Part of a small language model's weights.
Size: 13 layers, width 64.
Architecture: LayerNorm before each block, learned positions, biases, tied embeddings.
Training: a variant of Adam for these matrices, 5381 steps.
Each number is 50 + 10 x the weight over its row's rms, rounded and kept within 0 to 99. Layers, rows and columns count from 0. The size before them is the row's rms in percent of the matrix's.

# layer 2 MLP up, 256x64, rms 0.145, rows 93-147, columns 0-63
080:44 67 62 70 58 34 49 51 54 76 52 59 40 42 58 58 37 42 58 54 53 53 36 54 34 61 40 46 49 55 39 60 61 49 56 59 46 51 36 41 47 44 30 44 50 50 47 42 64 51 52 46 25 47 54 38 75 53 47 50 46 57 47 50
085:45 52 56 52 59 39 49 46 49 66 65 49 52 59 54 59 49 52 58 59 53 51 44 44 54 44 27 34 46 39 52 61 71 29 65 62 46 51 52 47 55 56 37 40 46 57 47 53 48 49 55 77 20 58 55 50 67 42 54 36 60 47 55 53
097:49 65 45 49 49 58 19 42 53 41 47 52 43 65 72 50 45 37 40 42 54 58 47 59 58 50 36 51 43 45 43 60 47 53 66 55 44 54 55 41 40 52 41 49 38 53 43 61 51 24 46 71 60 54 44 53 50 45 53 37 49 61 73 46
086:54 50 40 43 69 38 49 37 59 54 56 76 39 52 42 41 48 48 50 47 53 55 41 50 65 41 57 54 29 45 48 69 41 53 54 67 55 44 57 35 47 69 54 61 32 49 57 48 64 61 67 54 45 50 56 36 51 50 34 39 36 44 55 46
118:59 54 47 54 50 47 43 41 44 44 53 60 43 45 38 57 51 56 50 55 61 47 46 47 38 67 25 38 49 56 48 54 39 73 45 53 36 44 45 48 43 33 48 54 60 58 67 45 55 49 73 50 49 42 73 37 65 49 48 49 48 71 49 73
091:54 67 34 57 62 49 30 49 63 58 55 59 35 52 47 30 47 51 38 38 55 56 39 59 53 46 44 62 45 53 50 57 43 67 55 59 34 47 60 40 36 44 41 57 46 63 58 70 45 32 46 61 59 42 63 56 47 43 55 30 53 54 61 53
111:70 47 44 64 53 63 56 56 48 53 55 52 49 65 40 22 50 51 57 37 48 61 46 50 49 50 50 41 44 38 52 41 59 74 48 56 55 31 59 52 43 46 49 53 46 62 41 60 53 51 70 58 22 43 50 63 42 45 45 43 33 49 60 57
108:57 54 61 50 68 32 59 35 55 71 39 57 39 57 52 53 36 38 43 35 51 54 43 45 47 44 48 80 48 58 52 56 47 31 51 66 50 44 50 34 53 40 45 35 37 56 49 65 65 45 39 44 45 46 52 63 48 41 42 52 60 55 63 50
110:52 58 38 57 62 57 42 40 53 59 50 54 38 60 51 42 35 54 38 43 60 58 39 73 52 58 56 59 47 48 45 62 50 64 53 63 34 41 57 39 53 31 36 51 40 63 59 66 53 45 59 62 34 35 61 60 48 37 46 34 43 58 61 59
089:63 62 41 61 54 52 44 45 51 72 46 55 47 66 49 46 44 49 46 53 39 55 43 66 53 30 63 48 48 57 42 61 50 47 56 65 49 36 41 49 36 37 45 53 37 53 64 54 63 51 37 62 55 41 43 40 47 38 31 47 72 43 58 72
124:58 56 35 45 48 54 45 37 52 59 58 52 41 48 48 40 48 59 46 63 43 46 45 60 51 61 58 52 53 73 60 65 27 46 50 45 41 39 45 55 64 38 29 47 40 59 30 60 43 54 38 62 66 43 52 50 45 54 54 31 67 47 63 38
114:56 65 30 75 57 43 64 40 46 65 59 51 46 44 25 43 40 55 49 59 60 44 49 52 47 68 61 44 54 66 32 64 54 56 49 44 45 32 36 46 67 32 45 56 45 64 56 45 43 57 58 43 52 54 54 47 47 44 46 42 49 44 50 56
110:50 55 47 47 51 56 33 38 63 51 61 58 52 45 61 51 53 62 29 66 51 53 43 50 39 53 51 38 41 49 56 65 32 64 52 42 17 48 36 53 47 53 30 51 43 50 63 45 58 48 43 56 65 50 60 55 67 52 58 49 38 43 63 40
105:36 56 42 59 50 61 41 38 45 27 62 51 40 69 56 44 49 54 45 47 30 47 43 63 56 49 48 70 28 57 39 53 55 49 56 47 51 60 44 60 45 52 59 60 45 69 54 68 50 39 58 45 52 51 63 40 44 52 41 24 44 55 56 47
098:54 65 53 64 77 50 57 40 43 40 56 67 49 49 46 55 38 43 58 40 47 46 51 36 41 59 50 51 37 55 35 51 41 45 71 46 52 39 46 51 44 53 50 46 53 34 42 76 40 34 32 47 47 38 51 59 59 58 29 49 59 54 54 52
098:59 62 38 50 57 44 49 43 49 47 42 54 50 54 43 60 25 40 29 55 53 33 46 77 48 44 49 63 48 68 37 53 63 39 49 47 51 30 38 66 62 70 40 51 46 49 45 58 40 45 58 47 58 46 53 60 46 47 41 62 40 45 58 43
101:77 49 43 58 61 28 58 42 48 65 62 65 43 54 28 34 37 50 54 56 41 68 48 47 52 62 51 50 36 52 36 46 45 59 45 57 59 45 50 36 64 56 48 54 51 51 51 40 55 53 55 60 39 54 61 41 48 51 40 35 33 57 48 38
096:63 53 40 63 60 48 55 44 51 65 55 57 33 53 25 43 37 58 39 50 65 66 39 68 60 59 41 65 35 58 51 49 45 54 54 67 48 52 54 44 62 37 33 54 45 56 55 61 47 41 57 65 41 47 57 57 53 46 26 43 50 50 55 51
106:65 57 48 67 72 49 52 37 40 49 50 68 47 46 38 42 22 47 50 45 52 44 50 49 41 74 43 35 33 49 45 45 41 68 54 53 55 40 42 47 54 58 45 69 57 52 52 55 41 34 51 45 49 54 54 58 60 56 35 51 43 65 52 53
096:46 54 46 47 56 60 52 41 50 34 70 56 33 59 52 41 56 34 61 65 48 53 51 58 47 40 39 55 46 33 58 55 48 55 58 53 38 52 50 56 39 61 37 65 43 61 59 79 54 51 54 56 44 43 48 47 55 50 40 29 56 44 55 22
106:65 70 48 49 59 47 41 42 50 42 51 67 45 61 49 42 49 63 44 37 48 66 48 61 49 47 45 40 56 58 51 63 47 47 55 58 35 37 56 39 50 36 43 48 36 52 48 86 46 42 60 50 45 44 57 48 63 42 30 41 45 60 64 48
096:55 59 50 55 68 53 52 44 37 72 48 68 58 50 40 48 31 57 54 55 56 39 49 68 44 60 46 43 48 66 41 49 54 38 62 45 43 33 37 59 55 42 29 51 51 72 57 55 47 52 51 25 53 40 56 38 56 41 40 50 43 58 43 51
120:71 50 56 44 71 52 32 69 62 53 61 55 42 42 59 56 50 39 49 45 43 55 33 50 38 40 41 40 54 59 47 61 41 58 57 51 30 43 50 36 41 42 47 48 45 61 58 54 50 57 72 50 40 56 48 71 54 29 52 45 39 52 56 58
105:60 57 41 52 55 57 44 38 45 50 52 61 48 53 38 21 37 56 60 48 45 66 54 46 42 37 49 60 45 55 39 43 33 41 51 61 64 38 57 44 32 48 56 65 59 67 54 65 61 38 50 57 52 40 74 41 44 47 48 44 50 66 50 59
083:53 64 32 67 74 49 48 40 46 35 50 41 40 67 33 48 32 44 35 53 57 40 40 48 57 60 25 65 44 62 37 49 49 44 44 51 59 57 55 53 57 52 52 53 55 56 52 58 49 28 47 47 65 52 43 59 47 49 35 48 50 60 56 47
090:57 52 46 58 69 67 44 44 51 49 40 49 39 52 36 42 48 70 35 30 52 48 36 50 47 50 55 44 43 41 52 51 61 76 59 58 43 54 59 48 61 40 54 50 48 44 46 51 44 51 51 64 25 46 39 71 39 44 56 44 62 43 64 64
086:47 52 45 49 60 34 41 37 63 59 42 49 34 67 49 44 41 56 46 40 56 58 41 52 44 46 35 63 42 42 57 60 43 48 67 63 34 52 48 39 41 50 45 51 50 73 51 61 66 33 53 64 46 53 53 50 71 41 46 31 55 33 50 47
086:62 56 45 48 69 56 49 43 49 72 55 69 42 56 28 38 36 60 46 41 48 59 36 64 49 39 43 52 29 50 46 62 49 63 59 66 44 38 59 43 67 45 55 52 48 56 44 58 48 50 62 65 39 43 63 48 40 42 54 43 45 42 60 54
117:34 60 26 58 52 31 50 49 55 50 76 57 31 47 32 30 42 57 49 43 44 60 57 46 57 43 52 59 37 62 59 55 31 53 57 57 55 43 42 51 62 40 57 55 47 56 53 67 39 47 61 64 51 50 42 56 50 46 42 36 53 42 56 47
090:66 66 42 52 70 44 38 52 63 58 49 63 36 53 46 44 41 58 47 39 47 53 37 67 43 51 57 54 45 53 40 60 55 74 59 58 31 35 57 33 39 37 35 54 41 68 51 61 52 47 56 54 54 50 60 62 43 39 51 38 57 53 57 50
088:52 52 45 55 63 50 30 50 61 53 59 70 43 44 49 46 36 41 56 47 56 55 43 47 40 34 38 68 48 52 51 72 40 51 65 63 47 36 49 34 41 48 42 56 47 64 62 57 58 52 67 66 37 55 51 57 34 34 36 48 42 58 57 49
109:43 59 51 74 61 36 56 30 59 45 63 63 47 42 55 36 34 51 39 37 60 40 43 46 52 52 62 62 49 60 55 53 47 47 40 49 44 40 34 40 63 53 42 59 50 45 44 48 71 41 31 71 45 49 54 45 66 52 47 53 63 61 47 54
112:59 56 42 59 54 35 49 46 43 76 38 58 46 54 41 44 30 56 56 43 49 40 43 56 46 51 52 48 44 41 45 57 48 56 44 80 60 46 47 29 65 51 48 47 58 42 52 29 59 47 48 61 38 40 62 49 54 42 58 40 69 50 55 66
103:41 52 45 54 58 60 45 36 59 35 40 50 47 62 59 55 46 52 31 36 39 47 47 60 48 46 62 56 27 52 46 55 39 50 46 40 55 39 53 52 59 64 61 64 40 67 44 70 47 44 43 56 55 40 80 59 44 54 48 49 32 51 65 43
102:44 61 37 60 36 58 31 48 57 47 51 50 51 65 59 43 44 56 40 48 31 61 55 54 42 30 37 57 45 42 46 59 43 64 56 49 48 56 38 55 31 46 57 49 53 69 66 64 49 39 55 56 58 33 76 40 43 51 44 40 52 47 49 60
094:60 73 43 52 59 43 29 38 57 56 52 59 40 62 51 53 42 33 24 47 49 59 46 46 58 47 46 69 51 54 61 54 51 39 57 66 46 46 38 49 50 44 35 40 36 50 48 58 58 32 43 59 74 43 49 58 52 49 50 48 45 50 70 50
106:66 44 36 34 59 52 56 52 57 59 55 77 47 55 45 26 51 43 49 56 39 63 30 55 53 39 57 39 50 47 67 58 42 44 44 70 57 51 51 43 51 59 53 58 44 53 38 49 60 52 39 60 68 48 68 48 53 33 59 40 40 50 60 46
099:53 58 53 51 44 49 56 38 61 48 57 74 46 50 43 51 58 61 36 56 48 54 52 50 66 48 72 64 31 44 49 62 61 61 61 39 36 33 41 53 42 57 40 60 39 49 52 48 46 41 40 56 49 53 54 35 37 53 60 46 24 51 68 59
106:39 64 38 73 54 58 49 47 68 50 43 54 39 37 49 21 42 51 37 49 66 68 45 63 31 50 53 62 48 60 60 68 53 59 40 50 55 63 35 52 58 49 50 50 31 58 43 50 60 62 47 48 42 51 45 45 42 53 41 52 47 51 61 43
108:50 60 39 60 40 53 37 44 51 26 56 61 43 54 46 39 41 42 48 57 48 63 40 51 45 50 27 51 51 58 47 51 49 57 58 57 46 65 42 53 46 41 43 52 58 41 59 56 71 35 65 51 79 42 56 38 60 55 47 25 44 51 50 56
097:61 53 24 53 58 60 42 49 62 58 51 41 46 47 45 46 47 39 53 58 49 56 54 43 56 58 48 53 58 38 52 51 35 43 53 57 43 55 48 36 35 47 24 69 52 79 62 64 49 42 67 62 58 55 46 64 58 45 50 34 41 48 43 43
100:55 53 53 37 58 58 49 41 56 48 35 49 46 57 51 58 65 50 39 57 30 63 41 49 48 41 36 47 41 40 53 51 34 62 54 59 40 50 50 42 35 62 52 47 43 67 63 65 51 50 62 60 55 43 70 56 57 42 55 42 34 56 82 47
100:52 68 36 57 65 49 41 40 57 56 51 56 29 56 45 31 36 52 40 50 54 65 33 72 51 46 41 55 53 62 51 61 50 64 56 65 41 50 58 47 46 50 39 50 30 62 50 62 51 41 44 63 45 42 55 44 47 37 34 38 45 60 61 45
097:66 50 41 44 60 62 32 52 53 54 34 62 44 44 47 46 40 47 27 23 63 54 45 58 51 38 47 61 35 59 56 47 44 61 59 75 45 48 63 48 48 54 48 64 53 57 53 50 49 50 67 56 53 41 56 62 41 42 55 58 34 45 61 55
104:42 62 42 62 56 41 47 45 51 57 54 51 28 60 46 38 45 40 44 42 59 66 42 61 45 38 46 61 53 51 50 75 53 63 49 62 51 47 55 42 58 47 48 48 39 52 84 59 53 49 71 58 44 55 44 53 43 38 28 38 50 54 56 53
101:47 54 37 52 59 63 27 41 48 59 54 55 33 55 46 35 41 72 41 45 51 57 49 59 56 53 58 55 43 62 51 58 25 47 59 52 39 53 56 48 51 30 43 52 64 43 58 58 57 41 59 40 65 40 53 33 63 46 37 36 48 57 58 61
088:54 45 65 46 54 49 52 36 25 44 45 45 32 58 52 56 30 54 38 51 53 66 58 48 62 46 53 46 52 48 58 66 51 59 68 50 46 57 63 58 57 48 49 72 36 47 48 49 60 58 47 55 46 39 47 44 46 14 44 50 52 37 41 56
108:48 54 43 49 52 53 37 48 50 46 41 46 52 56 59 40 48 48 39 49 57 61 39 71 53 36 65 52 56 60 51 54 41 49 47 46 37 41 55 48 44 58 37 42 17 63 55 80 59 45 46 53 55 57 49 44 52 48 45 57 34 59 74 35
099:57 57 37 70 48 55 45 49 55 41 68 57 36 55 42 35 54 47 41 43 68 75 51 63 67 51 58 40 38 50 64 50 49 43 38 53 49 53 53 45 38 51 37 58 33 55 42 62 52 36 54 54 32 57 42 43 47 52 43 53 41 73 56 42
115:60 56 63 60 73 39 58 36 54 51 51 67 46 62 27 47 48 48 48 54 46 51 51 47 44 72 40 44 49 40 56 56 56 49 39 68 38 51 32 45 49 55 41 51 44 39 65 48 61 48 41 30 59 39 59 58 62 47 37 34 54 52 51 61
074:54 65 53 50 65 45 40 32 45 49 47 52 25 71 59 53 34 47 43 42 51 66 48 54 62 48 54 52 47 51 42 70 56 60 69 54 40 58 62 54 44 39 44 68 45 53 53 50 61 43 56 55 47 47 51 42 47 21 37 41 49 41 50 57
082:74 66 61 67 64 39 56 43 39 58 45 62 47 48 45 59 44 42 41 47 53 41 30 53 58 68 35 43 33 64 46 46 42 43 56 64 55 51 43 36 61 44 46 45 44 58 41 49 58 23 47 42 51 56 63 47 45 57 42 39 56 55 52 53
095:52 61 60 56 61 50 39 45 47 35 35 56 48 44 63 50 52 20 60 53 46 45 30 44 48 55 22 54 58 37 53 66 50 48 66 60 40 52 51 46 34 48 51 51 45 51 58 56 62 44 48 50 56 41 60 67 29 45 35 50 51 56 55 53
083:45 46 46 49 73 55 43 47 60 37 78 52 65 46 61 37 54 55 50 43 56 60 44 64 52 32 53 36 53 40 58 51 51 65 55 44 32 47 55 46 49 55 33 56 48 41 51 70 64 47 51 76 64 49 45 62 52 41 50 37 42 46 55 49
123:66 55 44 52 64 67 46 56 38 48 50 55 51 53 38 55 49 42 55 42 37 46 42 48 40 44 39 35 50 45 42 52 52 63 66 53 49 34 51 54 45 48 59 41 50 66 66 44 37 55 60 69 26 49 66 66 41 46 41 35 68 50 66 57
# layer 2 MLP down (transposed), 256x64, rms 0.0951, rows 93-146, columns 0-63
082:47 65 61 43 55 40 51 48 45 62 73 57 50 35 49 61 52 39 48 58 39 59 34 49 51 33 27 64 41 55 57 49 57 45 62 66 33 58 48 63 57 48 51 42 35 48 59 35 47 40 52 45 47 59 58 38 63 45 54 47 64 53 57 29
105:60 51 50 58 65 74 49 56 50 44 54 27 62 44 33 34 46 57 55 48 42 56 51 71 48 62 66 42 52 45 44 53 58 64 39 45 51 46 36 54 49 46 49 61 51 38 45 39 45 42 47 29 43 50 48 55 33 43 65 73 60 52 45 51
097:55 42 47 64 49 57 53 38 49 27 60 50 50 66 31 50 51 57 50 38 69 41 61 51 47 61 74 37 53 53 60 61 63 53 55 70 49 59 59 45 53 45 40 57 44 39 43 42 65 43 50 42 41 42 38 57 37 35 45 50 59 39 51 65
062:53 52 60 48 41 66 58 46 44 51 45 65 56 55 37 54 61 52 31 43 69 52 41 51 30 39 45 52 57 44 64 61 56 50 33 53 22 61 66 66 48 56 47 63 39 51 57 50 50 44 50 56 51 33 61 48 60 40 55 30 43 49 44 46
126:58 53 64 37 54 68 53 60 43 56 49 43 56 62 40 39 50 44 45 51 58 44 45 53 67 30 55 40 39 36 55 45 39 50 54 47 46 71 56 33 39 51 35 33 46 58 53 54 35 40 70 38 51 51 52 55 59 45 47 72 61 57 41 63
086:56 74 51 48 64 62 56 27 57 40 45 41 38 58 55 42 33 39 41 47 60 46 47 56 55 34 58 54 61 63 53 53 45 56 56 42 46 54 49 51 54 63 41 62 38 56 50 76 53 43 58 57 36 38 62 51 46 24 49 57 44 43 42 55
098:55 60 46 37 49 62 38 47 51 59 50 42 42 52 46 57 42 73 72 40 51 56 36 28 55 49 51 47 73 58 54 52 51 49 45 40 54 60 68 44 68 60 22 37 48 48 48 49 47 42 40 55 60 51 39 50 27 51 57 57 49 53 48 50
074:38 50 49 55 58 38 57 38 31 52 48 59 51 40 57 37 43 51 60 41 41 43 40 68 56 54 38 52 57 65 43 44 48 34 63 51 52 80 47 37 56 60 41 36 52 54 62 33 56 56 53 52 42 43 66 73 54 43 45 49 36 43 58 51
143:55 35 49 58 50 49 50 31 32 53 43 62 40 58 60 68 38 49 53 48 61 58 44 57 45 51 42 52 40 57 51 74 42 67 63 65 53 50 58 34 47 48 54 60 28 48 50 56 62 46 39 55 47 39 49 43 65 27 40 45 56 42 60 56
076:37 55 39 51 55 61 46 52 55 32 36 61 52 58 39 53 58 59 51 63 41 46 55 53 53 59 61 37 43 59 63 49 49 48 52 31 41 45 51 50 30 52 37 70 44 36 63 52 37 47 60 59 78 34 51 53 36 43 47 68 54 62 50 41
143:49 54 52 53 61 45 48 60 47 68 36 55 48 50 59 51 44 60 45 78 40 58 58 53 38 43 51 49 47 68 52 57 27 55 47 48 37 36 54 58 63 39 28 53 52 41 29 55 53 53 48 48 41 54 58 33 59 49 55 32 58 66 53 38
112:46 57 56 37 68 66 60 69 48 40 41 56 41 36 55 38 51 52 52 54 55 43 51 51 70 44 40 51 61 41 46 41 62 50 47 29 37 52 56 60 49 57 52 33 57 46 33 47 60 72 59 58 44 53 39 47 67 44 45 55 49 56 47 26
118:40 39 47 60 53 74 66 56 51 61 38 45 60 48 45 60 47 22 57 55 53 56 40 47 65 42 41 49 51 56 46 58 71 51 41 44 38 59 55 46 37 42 34 47 48 63 53 52 41 62 49 33 40 40 68 53 33 52 52 60 46 39 52 57
121:36 58 55 57 60 45 57 53 44 41 48 39 50 63 47 65 36 70 56 45 31 43 40 38 55 47 43 65 49 68 45 55 59 60 51 44 56 50 44 40 60 41 30 43 43 52 73 62 51 31 52 50 53 64 62 35 58 60 43 33 47 46 42 54
101:41 61 54 51 52 72 57 21 48 51 67 41 50 44 41 53 60 51 55 40 47 38 52 35 60 56 46 59 55 59 61 35 61 50 44 45 42 48 45 39 66 34 53 49 42 58 35 49 44 56 32 64 63 57 65 62 64 49 44 56 43 41 41 47
107:65 63 43 55 38 32 45 55 49 52 61 54 54 60 44 54 62 27 52 58 56 45 56 63 60 23 44 47 24 47 62 55 49 59 57 49 46 51 44 57 46 56 39 65 52 59 39 40 42 45 61 45 53 46 61 51 62 40 35 43 33 55 62 53
108:47 45 48 42 53 69 52 55 53 47 40 41 59 55 36 55 50 58 50 44 70 45 38 44 51 47 44 46 53 61 39 59 69 31 51 52 76 41 42 43 43 34 59 68 40 56 55 59 43 41 61 60 53 36 43 58 55 49 60 29 54 48 28 51
083:56 31 40 51 49 44 53 51 38 65 59 52 31 49 58 66 36 53 56 47 46 62 39 53 56 55 37 62 36 62 48 61 33 49 57 57 51 58 66 48 55 30 48 38 31 53 51 58 64 28 47 61 46 58 53 62 40 39 57 37 53 56 59 56
114:50 51 67 40 67 66 53 43 49 65 49 44 56 57 38 46 51 60 59 72 37 54 40 39 68 51 44 53 55 52 45 35 43 59 58 55 39 49 32 56 54 44 44 43 51 38 45 48 53 39 46 39 41 61 44 60 76 53 37 34 49 35 60 42
085:43 60 49 66 67 63 46 56 37 56 62 40 56 33 34 43 54 57 56 51 45 43 61 59 49 54 53 40 48 51 31 54 62 50 57 31 46 52 53 47 45 31 52 47 53 31 70 44 61 40 67 58 52 33 68 38 37 54 51 56 57 43 47 43
091:46 51 41 75 47 48 36 36 57 73 42 46 34 59 55 48 48 32 36 72 56 45 45 53 47 55 35 59 54 50 60 57 46 39 57 39 57 59 48 46 66 53 78 45 40 45 59 51 54 61 44 50 54 49 60 57 44 47 54 55 51 58 33 44
107:56 77 55 53 60 45 41 50 54 44 51 37 50 39 37 54 45 49 60 55 63 52 63 55 63 35 49 45 56 42 47 51 40 35 42 43 25 38 55 53 42 71 62 53 62 50 56 48 63 49 70 51 60 40 45 49 49 49 42 51 34 46 51 25
100:71 45 46 45 67 39 55 37 45 57 67 73 54 36 44 54 42 63 69 64 52 47 57 45 42 45 61 40 53 42 42 56 40 47 59 53 33 56 63 57 42 45 42 34 39 55 50 50 60 69 49 37 52 50 56 59 48 49 60 29 48 56 54 38
088:49 64 68 48 63 41 47 44 55 64 48 64 39 39 45 63 41 46 62 62 46 43 26 59 56 49 39 56 46 56 52 54 51 54 44 49 63 37 69 65 52 66 41 41 48 49 66 52 39 54 46 48 47 73 47 45 49 37 60 41 36 32 40 40
101:42 55 48 53 40 48 46 58 45 65 55 47 49 33 41 50 60 39 43 56 75 53 54 64 52 58 47 46 42 61 54 59 32 57 68 56 45 60 47 66 53 37 56 50 56 58 33 57 62 38 52 43 35 48 61 31 45 53 47 20 43 54 52 42
075:52 42 57 46 53 53 34 75 61 40 45 60 50 40 36 39 41 51 54 67 48 45 50 57 52 46 81 72 48 53 66 46 46 46 42 66 44 55 61 50 43 65 35 40 49 44 46 43 47 59 48 39 52 45 59 51 53 40 57 63 44 47 31 43
080:50 20 26 48 44 68 51 57 50 56 37 63 62 34 38 55 36 67 42 40 72 49 47 48 58 53 50 50 58 56 59 55 51 62 46 56 51 54 47 47 51 45 45 45 49 35 48 49 52 54 38 33 61 39 52 47 44 38 50 66 56 63 65 49
069:45 22 45 58 67 53 41 46 57 55 42 65 33 57 53 50 52 62 39 49 55 57 50 53 50 47 57 53 53 45 38 49 24 45 54 70 57 67 72 61 40 57 43 67 44 58 47 46 43 47 55 57 49 29 57 55 44 45 44 63 42 42 50 49
104:63 68 56 40 46 32 48 46 47 51 51 56 50 47 48 50 47 62 45 46 22 49 62 50 31 46 44 49 56 51 44 53 49 69 49 46 52 48 47 48 71 22 43 58 48 50 69 69 59 49 45 51 51 67 40 58 45 59 45 39 62 35 48 47
087:64 66 43 50 67 60 49 36 54 52 43 58 40 44 46 39 29 42 51 41 60 48 51 67 48 54 59 56 65 56 55 59 56 57 57 46 34 48 55 45 58 49 44 62 30 53 55 65 52 36 57 67 36 41 57 51 36 25 45 49 53 41 44 61
081:64 26 45 52 54 39 52 45 48 40 46 57 65 27 45 45 39 57 50 44 65 50 61 38 49 53 56 75 51 54 58 56 51 52 57 43 51 38 57 52 63 27 66 55 43 62 49 66 63 54 51 55 21 53 53 52 41 46 49 51 42 43 42 47
132:36 60 63 46 67 40 56 49 44 52 59 65 70 44 66 40 43 48 62 55 58 54 40 39 45 46 52 48 54 62 36 38 47 57 48 72 39 54 45 54 62 39 56 50 53 36 46 62 54 28 59 58 44 53 59 55 39 36 58 37 55 50 34 33
105:51 42 59 41 62 57 58 52 44 49 48 43 47 49 62 29 47 60 43 39 49 56 49 49 37 36 65 69 39 38 41 54 53 33 49 64 45 28 50 62 60 50 53 33 45 46 67 43 56 59 44 39 48 54 67 40 54 45 65 53 47 70 49 66
094:46 62 55 37 52 50 45 41 50 60 37 42 48 52 48 64 46 49 56 54 42 42 55 39 45 37 67 60 45 52 49 49 60 47 41 54 40 42 67 52 74 52 45 48 44 75 45 41 47 57 38 63 58 53 46 40 86 52 49 48 56 42 50 30
114:49 66 42 64 46 37 51 52 50 38 25 50 50 66 63 51 41 56 49 54 49 50 53 38 41 52 57 65 42 57 41 45 62 61 50 50 53 44 52 60 55 38 37 51 47 57 76 63 48 51 42 43 53 43 67 24 56 51 63 49 64 45 32 56
075:75 72 47 45 63 58 52 28 59 53 55 46 47 43 42 54 45 62 46 38 40 42 50 74 46 53 47 57 54 43 68 37 57 56 49 53 40 38 40 72 56 52 35 46 58 39 56 43 49 47 45 56 37 56 54 60 44 48 56 37 51 34 60 57
130:48 53 45 66 46 50 48 35 46 59 50 24 46 39 63 53 53 61 48 53 62 46 38 47 41 38 48 56 56 67 60 53 55 39 41 32 55 40 62 78 50 65 46 37 57 49 47 61 51 40 50 51 30 53 61 43 63 47 46 57 67 55 54 64
122:29 66 38 60 52 43 66 52 50 39 44 62 59 45 42 68 52 64 56 48 44 61 54 45 29 36 54 52 57 41 56 55 53 50 50 51 31 48 53 48 57 57 28 58 33 62 45 47 43 50 49 60 55 41 48 64 32 55 64 45 35 56 45 65
082:35 72 54 55 45 29 48 41 36 60 36 48 56 69 40 39 42 36 43 54 61 50 62 51 45 42 58 56 57 70 65 50 54 45 53 51 45 52 57 40 37 58 40 47 41 40 54 65 50 47 48 60 49 54 41 41 35 59 31 65 36 62 50 52
097:45 53 39 58 39 20 42 50 57 48 68 44 44 61 73 48 54 58 47 44 60 49 49 65 31 41 48 49 54 51 58 53 57 59 59 58 54 57 25 43 56 41 39 47 37 44 59 68 55 49 42 59 54 47 43 46 48 48 35 66 44 54 44 67
076:31 65 61 51 42 68 42 56 49 43 43 50 40 47 57 53 63 46 47 69 42 49 52 60 62 42 44 48 67 57 41 47 52 25 60 57 30 74 49 49 49 41 46 37 52 37 44 62 52 52 56 50 53 42 54 58 41 57 55 45 47 32 29 50
096:56 39 49 58 37 48 44 55 41 56 44 60 45 39 67 63 50 45 55 41 64 50 58 74 50 39 69 42 51 56 44 52 59 44 40 35 45 39 65 61 61 55 53 46 65 49 43 50 48 59 28 48 34 61 62 43 54 53 57 49 69 31 40 46
136:47 44 62 48 53 53 54 26 27 60 50 61 38 61 48 56 32 43 42 46 52 57 57 55 61 43 51 57 55 61 50 73 48 59 75 51 47 59 57 51 46 47 48 67 37 60 47 60 52 46 48 62 47 38 50 37 64 33 37 42 46 37 41 54
089:52 50 65 42 35 33 50 42 44 72 58 65 34 33 63 58 54 36 56 52 56 39 30 44 67 46 45 64 45 40 66 56 48 54 44 60 52 43 65 57 49 69 46 53 58 67 53 47 46 52 42 45 44 59 59 45 58 45 46 39 36 47 56 59
091:47 46 30 58 41 38 59 51 33 41 66 57 51 75 51 58 45 51 45 46 64 57 70 59 52 61 55 65 46 48 46 55 49 44 44 54 54 73 40 52 56 49 58 49 39 49 72 60 52 45 43 56 54 57 45 37 38 46 30 35 44 46 54 37
115:59 49 53 36 35 45 46 47 33 42 59 50 42 51 55 68 43 52 43 50 56 59 36 43 61 54 52 63 26 38 51 52 48 51 45 55 61 63 45 41 61 42 58 52 34 65 48 59 50 50 21 39 76 53 47 54 63 52 55 55 43 54 68 45
120:49 69 35 50 50 47 48 63 73 57 53 59 65 45 50 41 64 47 59 51 46 35 34 53 37 55 50 56 42 50 43 33 50 41 31 51 52 37 37 40 47 49 46 27 61 53 53 49 41 48 58 40 53 62 52 53 51 79 57 47 51 64 60 46
101:56 46 38 51 45 60 35 48 29 61 72 56 34 52 46 47 54 49 45 51 56 59 67 71 33 57 47 59 43 43 58 43 60 41 44 54 48 48 43 53 37 49 51 40 61 46 42 59 49 32 58 47 55 39 47 72 56 48 66 67 45 38 42 67
092:44 62 70 46 49 55 50 63 49 55 44 33 47 65 51 55 46 53 35 51 60 51 54 51 42 55 53 49 41 70 38 51 56 54 56 35 52 64 51 42 50 40 27 36 54 27 63 61 50 43 67 34 42 51 68 37 53 56 64 49 47 33 48 50
097:58 54 59 63 57 46 29 43 49 44 51 38 48 59 61 49 58 44 43 56 38 35 70 40 49 32 64 46 46 74 68 56 44 63 62 49 54 51 35 44 65 41 48 55 45 53 50 52 36 39 49 42 59 45 66 43 56 59 37 53 60 30 45 54
082:45 66 33 44 39 54 51 67 67 53 50 56 62 52 53 47 42 49 59 51 55 44 33 47 34 51 62 52 27 42 42 38 45 47 28 53 57 45 44 47 46 51 43 37 54 44 53 50 42 58 52 42 62 63 45 62 44 76 55 55 43 77 57 49
093:55 72 52 52 51 57 61 26 46 65 59 50 42 52 44 53 44 58 49 52 40 47 37 57 38 42 33 58 54 49 44 41 45 53 62 60 38 45 76 54 64 38 30 45 53 51 59 47 47 40 53 52 52 68 48 64 52 51 60 30 47 35 61 45
082:56 60 48 44 59 59 48 60 48 39 54 69 52 53 49 49 45 53 42 43 42 39 65 33 43 64 54 34 40 77 68 55 59 67 57 51 49 37 41 37 53 27 57 52 46 40 35 50 50 43 60 60 40 42 55 64 54 42 54 56 56 32 42 51
090:71 56 37 39 44 48 60 43 48 48 63 50 46 45 41 42 51 36 68 30 50 60 40 35 42 54 64 47 55 30 56 60 63 47 58 58 39 44 55 48 38 56 55 59 53 63 62 42 48 40 47 38 46 61 44 55 38 38 45 74 46 55 60 65